config.toml
n_layer = 11
d_model = 512
n_head = 8
n_kv_head = 8
head_dim = 64
d_mlp = 1344
vocab_size = 39422
activation = "swiglu"
norm = "rmsnorm"
norm_place = "pre"
norm_eps = 1e-06
positions = "rope"
rope_base = 10000.0
rope_fraction = 1.0
qk_norm = false
attn_scale = 0.125
bias = "qkv"
tie_embeddings = false
parallel_block = false
init = "normal"
init_std_qkv = 0.0186
init_std_o = 0.00396
init_std_up = 0.0186
init_std_down = 0.00244
optimizer = "adam_variant"
lr = 0.000287
beta1 = 0.9
beta2 = 0.99
weight_decay = 0.49
lr_head = 0.00524
grad_clip = 1.0
warmup_steps = 369
schedule = "wsd"
decay_fraction = 0.941
decay_shape = "linear"
final_lr_fraction = 0.0
batch_tokens = [32768, 65536, 131072]
seq_len = 1024
doc_mask = true
train_tokens = 768500000
steps = 11299
dataset = "wikipedia_en"
Each number is 50 + 15 x the weight over its row's rms, rounded and kept within 0 to 99. Layers, rows and columns count from 0. The size before them is the row's rms in percent of the matrix's.

# layer 7 MLP down (transposed), 1344x512, rms 0.0166, rows 379-450, columns 160-191
088:42 58 62 58 47 58 55 38 61 69 80 35 28 51 60 37 43 72 55 64 40 48 38 50 67 73 37 46 36 33 32 39
102:52 29 63 71 51 51 48 37 49 36 52 70 97 44 45 41 44 48 54 36 46 63 43 84 41 58 33 39 38 23 11 31
106:45 39 64 46 58 41 77 50 26 30 49 46 56 74 41 50 70 47 80 71 60 57 60 54 43 29 38 71 49 41 51 36
093:73 62 44 29 39 73 54 58 37 61 53 49 48 29 50 37 34 64 51 27 64 07 43 44 58 82 30 42 68 46 39 47
104:32 41 27 66 44 38 48 48 75 38 31 27 68 25 42 42 61 48 58 46 68 54 44 67 73 43 36 63 42 49 57 44
098:71 42 62 12 61 55 39 47 50 45 73 53 72 68 50 64 56 50 38 39 66 81 55 44 33 49 40 31 36 48 60 64
105:43 65 63 61 40 57 26 43 59 55 53 29 57 53 63 28 69 56 65 49 28 57 68 76 33 38 32 73 46 37 58 46
098:44 66 53 63 28 48 33 62 40 55 56 42 57 77 50 35 45 56 45 35 18 36 42 51 17 30 32 58 60 38 48 51
092:46 73 78 70 58 33 53 43 55 40 29 64 68 68 68 71 52 63 36 43 28 38 51 63 31 52 40 49 46 57 60 37
104:37 36 27 48 60 67 49 62 62 52 59 48 38 45 94 43 47 27 43 38 50 52 37 51 48 40 51 39 49 38 52 47
097:32 64 48 56 56 70 57 63 63 30 57 48 42 35 41 31 59 58 50 55 50 21 51 73 53 33 45 19 50 41 41 67
106:58 49 51 67 71 33 54 47 46 35 44 66 79 53 52 64 76 34 70 53 22 57 52 31 65 30 45 44 54 52 50 51
096:29 57 38 40 45 51 55 49 43 52 37 49 16 37 39 56 25 41 29 84 50 41 44 45 99 37 66 34 45 42 46 60
094:59 38 43 60 32 59 59 64 59 78 39 59 54 60 43 33 40 66 62 42 54 26 60 41 78 42 48 45 47 52 50 63
097:33 44 73 38 43 11 49 31 69 49 57 30 35 46 75 51 56 55 75 62 52 42 32 32 50 70 40 90 62 69 38 64
102:59 47 68 59 57 50 65 53 56 73 73 41 41 53 45 43 70 52 47 49 46 49 64 58 27 66 28 40 52 66 66 59
095:50 49 69 71 58 62 63 58 38 35 34 41 57 56 43 55 63 67 54 30 21 38 47 48 44 70 60 44 32 35 56 65
104:37 61 43 35 63 53 59 50 80 71 55 34 52 35 75 43 64 28 55 77 50 67 45 38 42 52 35 84 53 73 41 22
088:48 45 43 48 62 55 65 27 41 26 41 56 42 44 65 34 45 40 65 84 34 38 73 32 66 53 49 54 35 52 41 44
101:50 73 70 43 59 49 43 63 56 67 63 26 30 66 51 57 67 19 25 50 59 45 51 54 56 49 48 55 58 25 46 58
104:46 40 55 30 54 68 54 59 66 65 51 32 65 32 73 56 55 64 71 56 71 53 35 34 70 52 43 27 69 46 66 50
098:65 57 50 46 54 34 46 48 78 51 42 44 42 50 68 44 68 47 61 68 50 49 37 34 15 52 77 45 55 69 49 67
090:46 42 45 57 23 54 71 23 66 64 38 65 45 59 54 59 48 53 54 47 40 81 53 47 28 46 50 53 62 32 41 48
102:58 46 39 50 62 52 49 60 49 46 17 47 77 52 56 67 51 48 56 53 72 51 55 50 36 23 74 21 79 27 35 71
100:69 55 32 22 33 62 76 49 31 64 84 52 54 38 34 49 39 47 35 52 49 44 59 62 41 32 34 63 39 44 23 55
104:71 45 69 80 39 48 44 56 35 46 37 17 60 60 49 55 52 37 73 49 50 52 58 47 21 64 23 59 61 56 60 31
091:55 56 41 49 62 26 38 59 51 67 48 18 46 61 35 64 37 30 53 56 59 41 76 49 56 45 36 36 61 66 39 61
108:40 41 67 41 75 69 59 59 61 59 56 42 46 55 48 78 69 32 35 68 63 12 24 34 43 54 70 50 42 58 33 31
094:54 68 55 43 41 48 40 65 49 41 56 69 33 47 62 56 46 36 53 48 56 53 62 37 58 45 53 65 57 46 59 38
100:57 36 74 74 69 36 24 55 53 53 49 44 38 49 53 47 44 66 42 46 66 33 71 78 38 59 40 34 69 60 40 54
101:67 44 58 38 60 63 56 52 56 26 52 21 25 20 42 44 21 47 46 51 57 62 44 45 74 58 29 48 50 35 50 71
100:56 46 46 64 50 43 42 74 46 36 64 57 64 42 67 54 42 54 29 44 60 40 53 65 63 76 42 52 57 25 36 43
105:58 45 48 56 66 68 22 49 36 65 48 46 51 61 32 58 48 40 41 24 54 35 35 39 56 66 46 74 26 27 29 45
098:53 58 48 64 56 57 68 50 67 53 49 68 58 48 57 36 61 46 49 20 60 70 64 42 57 47 53 27 55 45 59 44
094:61 82 44 43 65 39 29 58 57 33 24 73 59 36 41 37 48 60 35 67 50 33 45 54 53 38 62 62 52 55 60 46
110:54 65 54 69 26 57 42 73 55 46 65 65 17 17 41 58 40 49 89 38 73 50 21 49 47 43 32 62 51 56 33 66
102:31 41 48 54 63 58 60 70 42 59 64 55 25 30 50 45 42 35 66 48 50 88 45 60 37 05 59 57 49 30 48 75
101:68 42 27 38 70 45 50 49 62 44 33 63 29 41 59 72 49 35 48 63 52 34 32 61 34 40 79 41 58 48 24 54
096:56 26 07 48 66 48 65 63 46 75 69 50 81 58 39 34 42 44 47 41 59 65 48 57 76 42 45 54 51 57 41 49
093:67 57 39 60 56 52 52 72 39 58 49 54 71 18 50 44 47 62 33 51 67 53 48 71 52 55 78 22 72 55 51 49
103:54 62 71 45 56 59 44 53 47 34 33 55 63 55 64 37 41 56 75 34 35 89 69 51 83 77 46 45 33 45 28 50
107:50 71 46 58 55 62 70 43 43 49 52 30 69 20 46 38 41 46 85 59 40 52 41 56 37 16 36 48 48 54 40 53
103:64 48 55 51 51 61 55 55 45 55 43 76 84 22 62 61 35 61 52 53 44 35 73 62 39 51 40 37 36 61 74 56
108:41 67 53 61 55 25 42 57 26 49 42 40 75 20 85 24 60 60 58 81 28 74 68 35 54 31 39 09 74 75 51 49
111:31 54 41 44 36 52 47 67 75 65 63 55 85 42 82 32 53 52 44 84 51 39 42 52 22 73 53 14 62 72 44 56
095:20 14 66 25 53 30 42 65 59 61 51 51 44 54 42 73 41 39 81 85 41 67 59 72 56 37 44 12 70 61 51 55
087:60 42 52 45 78 45 53 51 37 21 48 49 37 52 66 63 29 40 54 32 51 47 35 66 66 70 37 70 30 50 59 58
112:47 64 73 64 50 53 24 59 28 20 45 56 18 52 50 37 40 70 48 64 39 09 50 60 51 49 24 98 52 59 48 37
104:68 20 20 77 46 47 48 53 70 48 48 38 62 59 37 48 49 43 72 26 35 58 59 37 25 59 38 71 66 50 39 53
098:53 60 59 64 67 32 45 37 31 81 32 39 38 77 39 71 67 75 55 32 57 07 69 50 56 76 46 39 60 39 39 45
099:54 58 41 56 43 62 38 66 31 31 66 02 77 40 34 27 47 16 39 44 58 44 67 74 59 77 53 23 41 63 75 50
100:61 61 35 55 37 72 60 44 51 41 55 44 69 57 60 51 44 49 32 65 45 47 67 34 63 62 58 43 60 54 60 11
108:40 50 73 56 56 29 37 42 45 40 39 43 45 64 61 57 35 46 49 64 44 51 59 49 36 48 38 61 60 40 34 40
091:38 54 50 37 59 37 45 46 68 55 39 61 53 69 44 46 23 35 50 57 44 67 61 64 60 74 44 60 52 64 63 69
093:70 47 52 72 50 57 51 57 57 53 51 53 41 50 77 31 55 58 61 15 49 71 43 38 67 57 62 29 48 47 58 49
095:58 25 45 13 39 54 55 49 67 63 65 70 45 41 63 73 40 41 64 64 33 51 49 45 83 49 70 42 37 62 65 52
091:64 48 51 68 53 76 29 45 59 69 66 27 45 42 50 46 45 54 51 57 51 35 35 44 54 35 62 36 38 49 56 36
097:49 59 43 60 38 59 74 37 64 72 41 40 31 27 47 34 62 50 62 61 53 59 61 61 58 41 40 47 63 46 57 32
108:41 49 70 33 63 41 45 40 44 14 36 64 60 65 23 33 32 52 63 56 74 33 56 36 61 54 48 29 60 69 49 48
106:62 38 48 68 60 38 54 63 25 53 84 41 78 77 58 41 59 17 41 60 32 47 43 67 51 50 67 35 45 55 68 47
097:57 54 60 63 70 06 37 52 37 52 66 65 45 59 46 36 39 42 64 54 60 33 85 31 38 24 52 17 49 47 26 83
098:48 51 56 33 47 56 46 60 35 48 48 58 26 43 33 61 38 58 24 78 73 18 32 36 24 57 52 65 44 54 81 57
104:49 37 52 56 45 50 48 67 42 53 30 39 44 64 44 56 43 64 43 42 28 76 51 27 52 59 62 36 35 48 43 37
096:38 48 16 79 36 56 57 46 57 49 64 50 31 46 47 80 63 37 58 55 51 53 30 40 67 39 74 75 33 75 34 79
100:63 67 60 67 66 50 77 56 44 60 50 83 56 43 41 53 26 37 59 77 59 50 57 68 55 45 60 35 47 50 58 43
099:65 49 50 59 31 48 31 77 71 42 25 53 68 48 53 57 63 20 35 28 42 39 47 54 31 34 74 55 47 39 21 45
101:43 53 53 55 33 34 45 69 43 47 52 40 23 47 42 40 28 56 40 89 43 67 32 18 69 56 73 47 49 62 33 64
097:62 64 66 47 43 31 81 43 44 53 40 29 57 87 23 72 68 37 56 39 39 61 57 40 60 56 51 61 38 56 35 61
102:38 25 63 39 55 69 44 59 73 46 42 49 61 49 58 47 68 56 58 23 27 49 28 59 48 38 57 45 23 66 54 63
097:47 58 55 67 37 42 50 77 33 47 39 63 30 44 48 34 52 32 27 45 44 46 64 63 40 32 67 49 46 27 75 54
092:82 57 61 64 50 66 65 32 42 77 43 40 37 51 45 41 65 63 15 43 45 42 56 46 72 65 46 76 47 46 48 64
100:55 54 33 60 42 48 47 37 67 56 54 61 58 29 45 25 50 60 65 56 46 71 53 39 34 15 39 47 59 47 30 50
# layer 7 MLP gate, 1344x512, rms 0.0182, rows 380-450, columns 160-191
105:58 62 44 45 31 53 55 24 17 55 29 56 69 26 42 41 61 53 42 59 43 29 44 31 63 55 65 43 39 47 67 46
115:25 34 32 63 59 50 54 53 62 61 26 61 64 34 51 39 45 66 73 39 38 42 40 28 79 46 33 32 55 56 36 81
094:63 48 16 47 45 20 57 79 48 73 45 62 49 65 47 54 35 37 36 50 51 57 48 71 31 76 60 35 67 47 53 67
104:61 99 77 49 44 58 68 84 60 32 49 45 56 43 71 42 29 30 44 41 40 67 43 57 36 36 49 40 66 48 76 60
100:75 47 75 32 67 45 52 71 49 52 46 49 41 38 39 45 51 43 34 64 64 53 54 74 18 43 71 42 49 65 52 77
104:43 49 35 56 62 48 31 40 48 48 44 59 56 31 37 59 59 54 33 57 79 50 53 48 60 68 43 46 35 49 29 50
095:44 40 30 73 50 77 57 41 67 50 74 65 68 35 65 29 64 70 50 39 58 15 48 73 59 65 50 56 45 58 23 65
099:39 64 80 40 57 54 58 42 65 49 61 71 48 61 83 60 60 62 30 51 44 51 45 64 44 27 47 54 78 11 55 49
100:34 54 08 44 43 62 86 38 67 41 57 52 55 48 48 38 30 51 41 32 46 28 70 40 27 70 55 75 71 32 40 45
097:36 57 48 25 56 55 51 74 36 65 30 59 45 56 42 51 37 68 45 54 67 47 38 76 48 78 54 44 48 08 81 58
101:44 49 57 39 45 99 63 63 39 61 65 32 55 56 25 38 42 53 30 50 73 74 32 69 46 50 38 38 25 51 76 42
098:32 79 38 78 58 40 55 45 44 46 68 63 58 67 46 51 63 55 29 47 53 54 57 63 47 27 46 71 77 58 53 39
099:17 68 56 30 52 46 51 56 65 26 56 39 58 40 56 80 61 28 50 64 47 36 40 64 55 20 38 68 63 61 42 62
098:51 02 27 72 43 59 61 43 50 40 42 41 40 65 60 47 40 52 32 48 84 44 47 55 44 55 63 44 82 27 47 36
108:53 44 50 49 52 65 53 49 35 36 89 50 49 59 63 36 44 60 56 19 66 58 58 52 58 46 45 35 74 34 43 41
098:74 61 47 01 44 44 47 46 62 32 40 41 41 47 59 36 82 26 50 39 75 88 59 24 51 45 33 53 32 42 73 55
098:52 54 48 37 63 45 44 42 34 64 52 53 43 45 39 42 73 52 65 28 71 65 63 40 25 37 30 42 46 74 55 37
094:35 58 65 52 65 62 47 16 20 60 82 71 60 23 53 46 51 70 23 54 40 49 84 24 19 61 43 49 64 70 24 27
105:24 30 55 23 77 63 54 67 45 34 54 58 27 36 67 31 69 62 52 49 88 71 28 32 57 39 46 29 50 72 70 52
102:40 83 57 50 59 43 41 55 48 51 26 46 55 65 29 59 38 41 52 62 39 39 59 52 26 52 50 63 31 56 27 53
093:68 56 50 25 40 54 10 52 77 41 64 72 32 54 58 48 44 74 41 49 44 55 56 64 65 44 46 55 71 38 28 55
094:21 40 39 58 41 62 52 43 52 50 42 64 70 44 75 65 18 60 28 51 65 61 66 54 15 92 61 28 70 64 55 57
103:64 34 58 48 68 37 37 76 63 32 47 53 53 29 79 40 26 49 66 60 69 52 64 67 60 42 57 54 99 59 24 73
101:51 42 70 51 65 35 48 35 74 56 59 78 42 74 64 66 41 39 29 41 51 27 45 47 47 26 37 54 50 72 39 59
107:45 40 34 75 89 23 56 42 55 59 76 53 70 54 55 44 56 47 32 32 71 64 50 32 56 63 42 31 28 59 72 47
090:31 61 39 44 40 63 67 54 24 55 70 56 39 42 51 73 35 55 54 39 61 19 33 65 60 70 51 57 49 34 50 32
102:23 27 44 42 53 75 53 74 56 42 41 60 69 44 45 68 53 48 33 25 64 37 53 32 26 36 32 46 63 47 31 52
095:35 63 57 75 35 64 71 45 32 69 46 65 79 68 68 51 63 51 63 44 43 62 54 46 51 40 33 50 60 56 60 50
109:60 38 68 39 62 31 15 12 49 46 35 79 34 48 40 70 52 60 41 65 59 45 52 68 40 49 47 37 70 51 24 52
100:43 35 34 43 68 72 30 51 54 37 40 37 80 49 73 58 73 41 26 28 45 52 53 54 15 55 52 54 80 50 64 36
102:33 43 48 55 35 60 49 77 55 48 83 20 72 54 45 46 55 52 53 45 53 49 62 47 52 57 78 46 43 69 53 55
100:00 50 41 52 54 46 62 57 85 48 46 34 57 53 59 32 54 27 50 45 46 55 48 34 55 48 36 59 62 88 58 59
102:72 25 59 54 38 59 40 60 65 31 59 57 55 58 30 80 61 49 45 67 39 38 53 67 56 45 30 77 58 37 24 40
092:29 50 65 44 68 55 68 46 31 20 58 74 53 64 55 48 62 50 63 55 52 27 42 16 43 35 34 65 41 57 57 51
107:32 42 36 29 68 35 39 44 41 68 49 63 69 49 60 44 38 37 48 24 39 50 43 51 55 61 46 68 56 63 69 46
102:78 64 45 54 38 26 52 52 40 68 54 64 31 67 52 45 41 34 51 46 61 63 55 51 32 66 22 67 29 14 69 47
100:75 49 49 28 69 37 35 54 47 57 53 71 31 48 45 47 47 37 20 62 62 68 59 20 14 44 60 55 67 45 53 71
096:33 38 70 49 45 46 44 61 40 30 47 55 47 50 63 30 57 75 58 43 58 58 57 79 82 34 02 67 30 55 65 64
097:51 53 67 67 43 34 44 60 28 54 39 51 70 49 58 53 40 77 36 60 70 41 22 61 40 43 60 31 50 51 53 42
100:19 54 53 55 18 70 52 82 41 46 70 09 57 62 11 41 36 57 78 55 59 51 61 40 55 36 44 56 15 23 67 82
105:51 40 39 03 19 61 73 38 62 18 40 36 64 33 67 36 63 27 64 43 72 26 71 48 34 36 24 42 42 45 69 68
099:31 71 73 69 50 48 33 61 38 63 65 74 55 24 32 64 46 56 70 44 44 53 25 52 37 27 53 99 58 31 65 29
105:56 54 38 62 27 61 62 32 37 31 35 24 62 49 49 69 54 55 62 76 37 75 47 14 45 37 36 46 34 18 51 64
102:52 22 42 28 48 90 36 34 50 22 78 66 59 42 17 47 60 38 66 54 33 29 32 44 31 32 54 40 44 79 22 46
092:43 37 46 23 67 32 57 61 22 58 49 49 50 42 50 68 75 56 51 63 37 59 85 44 50 28 53 38 42 76 54 71
088:83 41 58 45 42 68 61 28 21 51 53 58 60 48 36 60 66 49 65 49 76 55 29 28 29 39 35 47 54 34 54 33
104:18 64 51 63 57 58 65 67 33 34 50 26 68 54 46 78 45 26 51 39 55 59 45 56 26 47 47 65 35 67 51 53
107:16 38 70 62 73 54 52 37 72 43 56 25 55 72 69 33 50 63 65 04 56 61 49 59 67 30 47 26 56 52 83 45
099:29 27 15 51 42 75 38 79 50 34 42 62 60 33 62 65 55 57 28 62 36 32 55 58 57 77 36 56 61 59 29 43
103:28 51 23 50 40 56 49 49 28 32 36 57 50 49 53 42 51 50 65 67 59 51 48 20 48 56 32 51 54 55 51 53
098:59 58 53 53 52 32 58 59 48 57 45 55 60 78 34 41 43 31 69 75 59 61 59 35 36 46 53 71 58 44 48 64
113:51 23 60 43 36 44 62 68 71 53 31 63 57 53 77 42 55 44 58 67 66 68 80 42 41 46 28 42 61 51 65 56
093:65 60 39 71 38 43 33 15 35 37 36 75 34 51 57 51 42 38 76 60 68 61 61 30 51 41 45 35 59 80 54 50
096:51 64 75 39 52 45 43 62 27 69 36 44 56 52 38 45 51 39 65 73 61 60 41 67 39 60 49 39 37 51 72 28
096:40 59 72 51 47 44 34 53 28 12 66 63 69 23 28 35 47 82 45 39 58 78 42 31 60 26 14 54 53 33 40 42
100:52 63 40 37 70 25 60 65 48 66 52 39 54 77 46 63 40 32 78 84 47 55 84 36 48 56 31 44 36 65 54 38
096:54 38 53 59 64 35 37 67 47 68 68 31 66 57 54 63 53 46 47 49 55 33 36 32 43 72 75 34 75 37 34 43
104:52 18 79 24 61 37 46 32 57 48 58 76 18 70 54 49 51 68 67 37 86 34 59 44 64 39 29 46 40 62 57 29
108:61 40 59 40 61 47 42 49 31 53 09 68 97 36 72 29 48 74 68 64 42 85 59 51 42 58 47 60 34 61 37 51
095:59 53 64 35 63 32 56 64 63 54 73 75 51 72 52 30 42 48 59 34 58 42 46 33 34 42 40 37 55 48 43 68
099:56 55 62 45 47 30 70 26 56 53 51 45 56 80 50 62 23 68 43 66 59 33 51 63 34 64 42 61 69 39 44 65
104:43 28 39 49 33 45 61 29 53 54 56 71 45 54 46 63 73 36 37 56 49 28 46 66 39 38 37 62 74 42 49 63
101:39 57 42 41 33 75 36 42 64 47 66 90 41 37 71 30 41 39 45 41 74 58 39 47 51 32 33 54 44 48 46 27
105:58 48 77 38 54 41 34 53 57 67 33 48 54 42 41 39 50 50 63 56 37 64 40 42 71 31 49 31 35 41 61 40
103:05 43 41 55 29 56 55 39 73 61 01 34 58 44 48 16 43 47 75 46 51 39 56 45 81 43 41 40 55 47 32 58
103:37 40 25 49 56 44 72 76 67 50 78 29 76 51 42 61 68 56 51 18 61 62 68 68 30 37 49 10 48 65 69 72
099:49 36 52 42 41 49 40 68 74 56 54 54 66 65 59 29 71 55 41 56 53 49 73 59 19 18 43 44 40 23 76 35
103:50 65 27 46 52 45 39 35 48 49 42 36 43 60 27 66 20 70 65 53 52 40 54 33 79 33 42 38 59 69 42 59
102:40 54 78 43 56 62 60 49 42 55 61 44 55 44 58 33 62 64 42 54 88 61 21 52 25 49 52 51 35 82 52 61
098:55 27 63 70 48 69 18 56 54 50 77 42 14 37 39 49 37 50 24 34 20 64 64 36 51 45 67 36 56 39 73 51
103:59 41 58 44 80 42 73 48 36 42 63 63 80 66 54 73 47 76 37 42 28 48 74 46 31 70 28 79 60 66 55 43
# layer 7 MLP up, 1344x512, rms 0.0188, rows 380-450, columns 160-191
099:40 54 65 42 56 52 54 60 23 63 42 33 53 27 66 61 51 63 52 51 31 42 62 49 81 38 56 64 46 64 72 76
108:28 71 44 55 24 66 61 41 37 33 54 68 52 46 66 51 53 25 07 62 32 21 31 43 64 39 58 30 89 43 43 81
090:13 57 38 47 46 46 80 48 47 65 33 33 36 46 41 33 50 21 26 48 58 85 31 75 43 19 67 68 54 61 56 60
102:22 48 62 38 85 33 48 51 78 65 51 73 34 30 55 47 84 67 67 32 63 29 47 59 38 68 46 46 31 48 25 44
096:19 70 54 83 26 24 46 41 49 45 57 31 49 76 58 38 53 58 53 56 45 13 61 66 70 44 56 57 43 67 31 35
109:78 53 59 55 65 46 47 51 40 55 87 66 28 47 56 40 36 41 40 44 55 43 53 48 28 55 81 29 42 66 39 59
098:55 65 14 62 41 58 50 33 45 55 46 53 49 38 46 77 31 79 41 73 54 18 73 52 52 72 32 52 35 70 26 30
095:47 30 50 30 51 55 44 73 51 72 48 49 35 50 38 30 42 07 60 52 60 58 38 35 50 37 57 46 48 43 46 66
106:42 58 48 52 61 66 55 89 56 54 51 52 36 21 61 60 65 37 46 53 57 60 35 59 52 05 55 32 32 69 42 28
092:79 32 42 53 58 37 38 30 45 64 43 64 58 34 70 45 62 55 56 34 66 75 45 30 72 61 42 54 52 30 40 16
105:51 58 51 33 34 57 51 75 46 60 34 52 57 47 15 64 29 46 29 46 62 59 43 67 36 45 39 50 20 52 34 30
096:52 50 47 64 48 43 39 52 47 55 21 55 56 78 59 45 37 57 75 34 43 54 49 59 29 55 39 18 41 52 47 55
105:32 46 27 37 47 56 70 67 45 45 43 49 40 53 51 65 60 42 31 55 31 37 62 41 37 28 47 41 59 38 32 57
096:23 59 57 48 36 46 42 68 35 48 64 35 68 41 40 58 31 15 44 61 58 32 40 55 31 43 69 39 43 63 53 64
107:60 37 35 57 46 63 78 71 41 57 56 25 44 48 51 41 64 36 88 27 78 73 60 37 44 22 55 71 43 61 56 60
094:42 49 37 59 73 44 57 47 51 36 05 50 44 51 63 29 64 27 64 71 37 57 27 63 77 40 61 84 80 96 74 34
099:43 31 56 40 59 62 45 31 49 28 77 57 53 40 52 51 88 47 32 23 59 51 37 48 55 44 46 62 44 66 73 45
088:57 37 83 65 37 58 21 56 53 55 53 73 28 53 44 43 24 39 51 56 44 54 33 52 35 37 57 61 69 44 52 65
105:66 57 37 35 60 59 66 15 65 45 20 51 46 41 69 45 50 69 54 17 70 36 57 50 44 53 56 50 50 78 70 56
104:78 44 32 39 38 58 22 47 39 25 45 79 30 49 37 46 22 52 30 37 48 40 72 72 61 42 78 15 54 47 38 63
093:45 75 29 44 38 47 62 33 41 36 80 49 58 63 60 66 34 55 55 25 46 48 22 49 71 48 47 24 44 18 35 53
089:39 51 63 34 60 49 45 55 51 34 38 80 60 45 33 47 91 41 69 29 62 28 49 27 60 48 62 46 35 43 47 60
118:37 81 48 54 42 67 66 40 39 84 61 28 54 37 36 51 63 72 54 56 56 42 28 32 37 40 43 56 20 55 55 50
094:51 49 37 47 37 45 71 58 68 38 41 52 48 62 60 55 67 42 49 50 42 57 53 59 48 55 45 69 50 71 59 46
108:33 55 66 53 51 59 71 46 47 73 55 34 40 55 35 55 50 50 53 66 40 69 78 49 74 56 39 38 37 80 56 59
087:63 51 57 68 30 72 37 30 43 33 43 59 40 55 66 45 75 68 70 58 30 79 26 62 23 70 55 81 52 47 63 09
109:66 29 42 57 65 68 65 22 38 53 52 32 25 28 35 63 42 52 55 44 85 69 59 43 28 52 39 33 52 53 39 47
104:32 67 56 63 27 13 36 58 24 63 56 46 50 54 41 62 43 56 32 56 19 61 67 53 38 48 15 54 66 36 51 31
104:39 60 58 45 48 59 73 47 51 64 49 23 36 34 38 82 54 33 61 56 44 75 33 21 70 37 72 55 32 46 60 31
100:56 26 51 44 51 66 60 41 55 19 59 31 53 34 76 48 29 59 40 37 55 39 47 47 41 35 55 56 51 55 31 60
102:51 89 43 56 43 32 49 54 42 50 33 53 38 91 43 56 71 21 51 58 69 39 53 45 53 36 39 62 31 51 57 63
104:31 53 62 45 37 67 55 58 73 51 44 41 78 50 73 53 39 62 50 54 66 38 77 37 57 47 49 70 59 58 52 33
095:46 35 41 31 52 52 38 58 44 28 41 36 46 47 58 63 49 51 62 75 30 30 25 58 54 32 37 60 48 58 61 49
098:47 78 34 22 51 35 55 74 77 68 54 26 56 38 73 43 55 56 20 22 54 61 80 49 35 41 62 41 86 39 38 62
117:52 40 49 61 48 60 43 54 59 40 54 51 15 27 54 57 33 14 39 39 44 48 24 39 50 65 66 63 41 66 73 51
096:48 70 68 51 45 37 28 29 64 30 62 54 36 80 90 31 58 37 36 14 63 39 48 64 41 36 44 60 43 32 36 56
096:25 45 46 54 33 71 48 77 53 61 46 16 50 39 68 17 35 72 56 53 60 40 52 33 63 77 32 44 41 90 65 42
095:61 55 31 44 07 65 70 35 33 51 58 47 49 56 68 43 70 73 50 46 30 46 48 48 55 77 65 61 17 37 44 23
092:39 37 64 28 44 81 75 42 56 65 55 53 55 62 63 24 69 45 54 57 41 81 63 41 63 56 49 62 22 37 57 66
105:30 49 55 51 51 64 46 30 41 26 47 42 31 39 26 41 50 41 39 68 72 43 39 54 64 50 38 78 36 47 54 41
106:52 53 55 64 58 35 14 64 62 72 31 69 54 50 74 50 41 77 47 39 29 75 37 74 59 56 59 57 74 29 46 25
100:45 35 55 50 89 76 43 32 58 27 77 72 61 52 56 55 60 71 40 36 46 28 30 38 65 64 49 58 51 50 28 72
103:20 53 33 53 51 40 47 59 55 50 54 40 57 67 36 52 66 50 63 56 59 51 60 71 71 47 58 55 48 71 66 56
106:70 43 66 36 49 42 28 47 38 87 39 25 46 62 70 42 48 16 93 52 75 61 22 65 57 40 40 37 45 63 69 54
102:37 77 45 75 70 41 38 60 73 34 62 57 28 52 51 61 63 41 53 54 59 28 33 56 28 30 45 61 69 59 35 42
089:41 62 47 51 54 58 52 65 22 56 67 52 60 53 55 66 78 52 43 69 41 42 33 53 38 54 41 76 59 37 64 39
108:21 56 50 54 56 65 85 66 64 82 73 49 22 28 63 70 41 30 18 52 57 55 54 37 54 46 64 68 67 43 71 60
100:31 65 47 37 80 63 51 59 42 73 77 43 43 13 77 43 70 45 31 62 84 44 37 60 60 68 49 35 34 51 56 48
094:80 57 42 32 15 52 57 43 50 56 32 37 62 53 34 56 25 00 52 48 38 55 38 55 41 32 44 48 35 43 60 47
098:81 54 69 31 38 46 63 46 39 63 39 46 57 35 53 68 35 65 62 41 60 47 54 53 68 51 38 54 32 33 58 62
098:49 28 32 49 38 65 55 29 47 48 65 52 36 48 76 16 65 25 43 66 54 61 62 76 38 62 96 34 56 35 32 60
106:58 58 28 77 43 63 67 41 61 56 41 42 47 56 54 29 38 80 39 39 64 54 32 38 40 48 84 46 31 52 68 58
089:52 32 44 48 33 33 76 38 48 78 53 23 62 62 36 80 51 49 37 58 40 16 36 51 44 35 51 40 52 47 36 49
094:24 60 66 18 39 54 42 42 55 49 36 35 65 32 80 55 46 31 35 60 33 19 43 42 58 41 46 41 42 69 49 67
093:59 57 57 25 81 66 43 68 41 43 18 54 42 35 58 28 22 44 47 68 63 63 53 34 30 80 32 36 36 40 72 51
093:14 67 58 22 42 38 54 50 48 63 26 54 74 52 67 58 55 51 34 35 45 72 76 72 59 59 32 68 54 51 45 60
094:52 41 47 25 48 36 58 29 23 49 80 57 61 52 71 42 44 68 69 34 50 37 39 63 33 61 60 68 38 90 46 80
109:38 40 44 64 29 71 33 62 34 08 58 45 65 34 88 66 57 36 25 62 36 44 66 51 75 31 37 61 37 36 34 54
102:54 50 32 30 58 40 58 43 42 64 55 52 38 49 59 34 62 38 80 32 77 47 75 48 43 68 49 48 33 35 32 55
099:37 59 37 27 59 44 43 63 32 43 55 72 52 50 39 46 42 35 53 30 31 31 61 67 63 41 46 33 51 49 65 49
096:16 67 47 63 44 78 72 60 36 53 70 45 60 48 42 44 46 34 50 54 44 71 46 42 80 39 40 32 29 39 56 52
099:52 35 39 45 69 42 64 26 53 58 56 74 41 51 45 52 18 49 58 56 66 61 69 40 23 46 47 52 68 33 46 31
094:55 51 33 42 60 66 53 46 61 55 46 53 48 62 48 19 65 70 42 70 20 38 61 36 49 29 38 45 79 54 40 49
098:25 51 55 61 54 54 51 58 26 39 65 46 40 54 56 91 59 28 26 43 55 33 58 35 68 81 19 63 87 55 69 50
096:68 54 65 81 51 44 56 43 62 45 33 46 49 42 49 61 36 81 71 59 40 59 50 55 65 54 29 95 66 73 64 37
098:47 24 55 60 53 39 41 20 44 60 59 85 39 42 54 54 64 75 45 43 36 37 60 61 43 59 45 64 59 32 55 25
100:52 69 27 42 36 34 30 22 43 54 59 56 27 44 56 09 53 60 46 42 35 53 46 61 66 37 68 50 56 63 42 32
101:55 50 57 54 60 63 49 36 51 40 28 32 33 56 58 87 57 45 38 56 45 35 49 74 67 55 53 67 31 46 70 48
098:51 50 41 52 72 63 61 73 42 50 50 55 58 59 57 56 56 46 58 42 79 48 54 52 33 74 37 49 68 71 33 56
092:18 30 41 37 45 59 47 70 31 25 56 53 65 69 61 64 53 56 69 81 58 77 50 75 43 50 37 51 47 59 73 27
097:15 39 54 71 48 36 86 45 52 42 38 42 66 77 52 51 42 52 59 67 67 30 98 74 46 70 36 35 39 47 54 70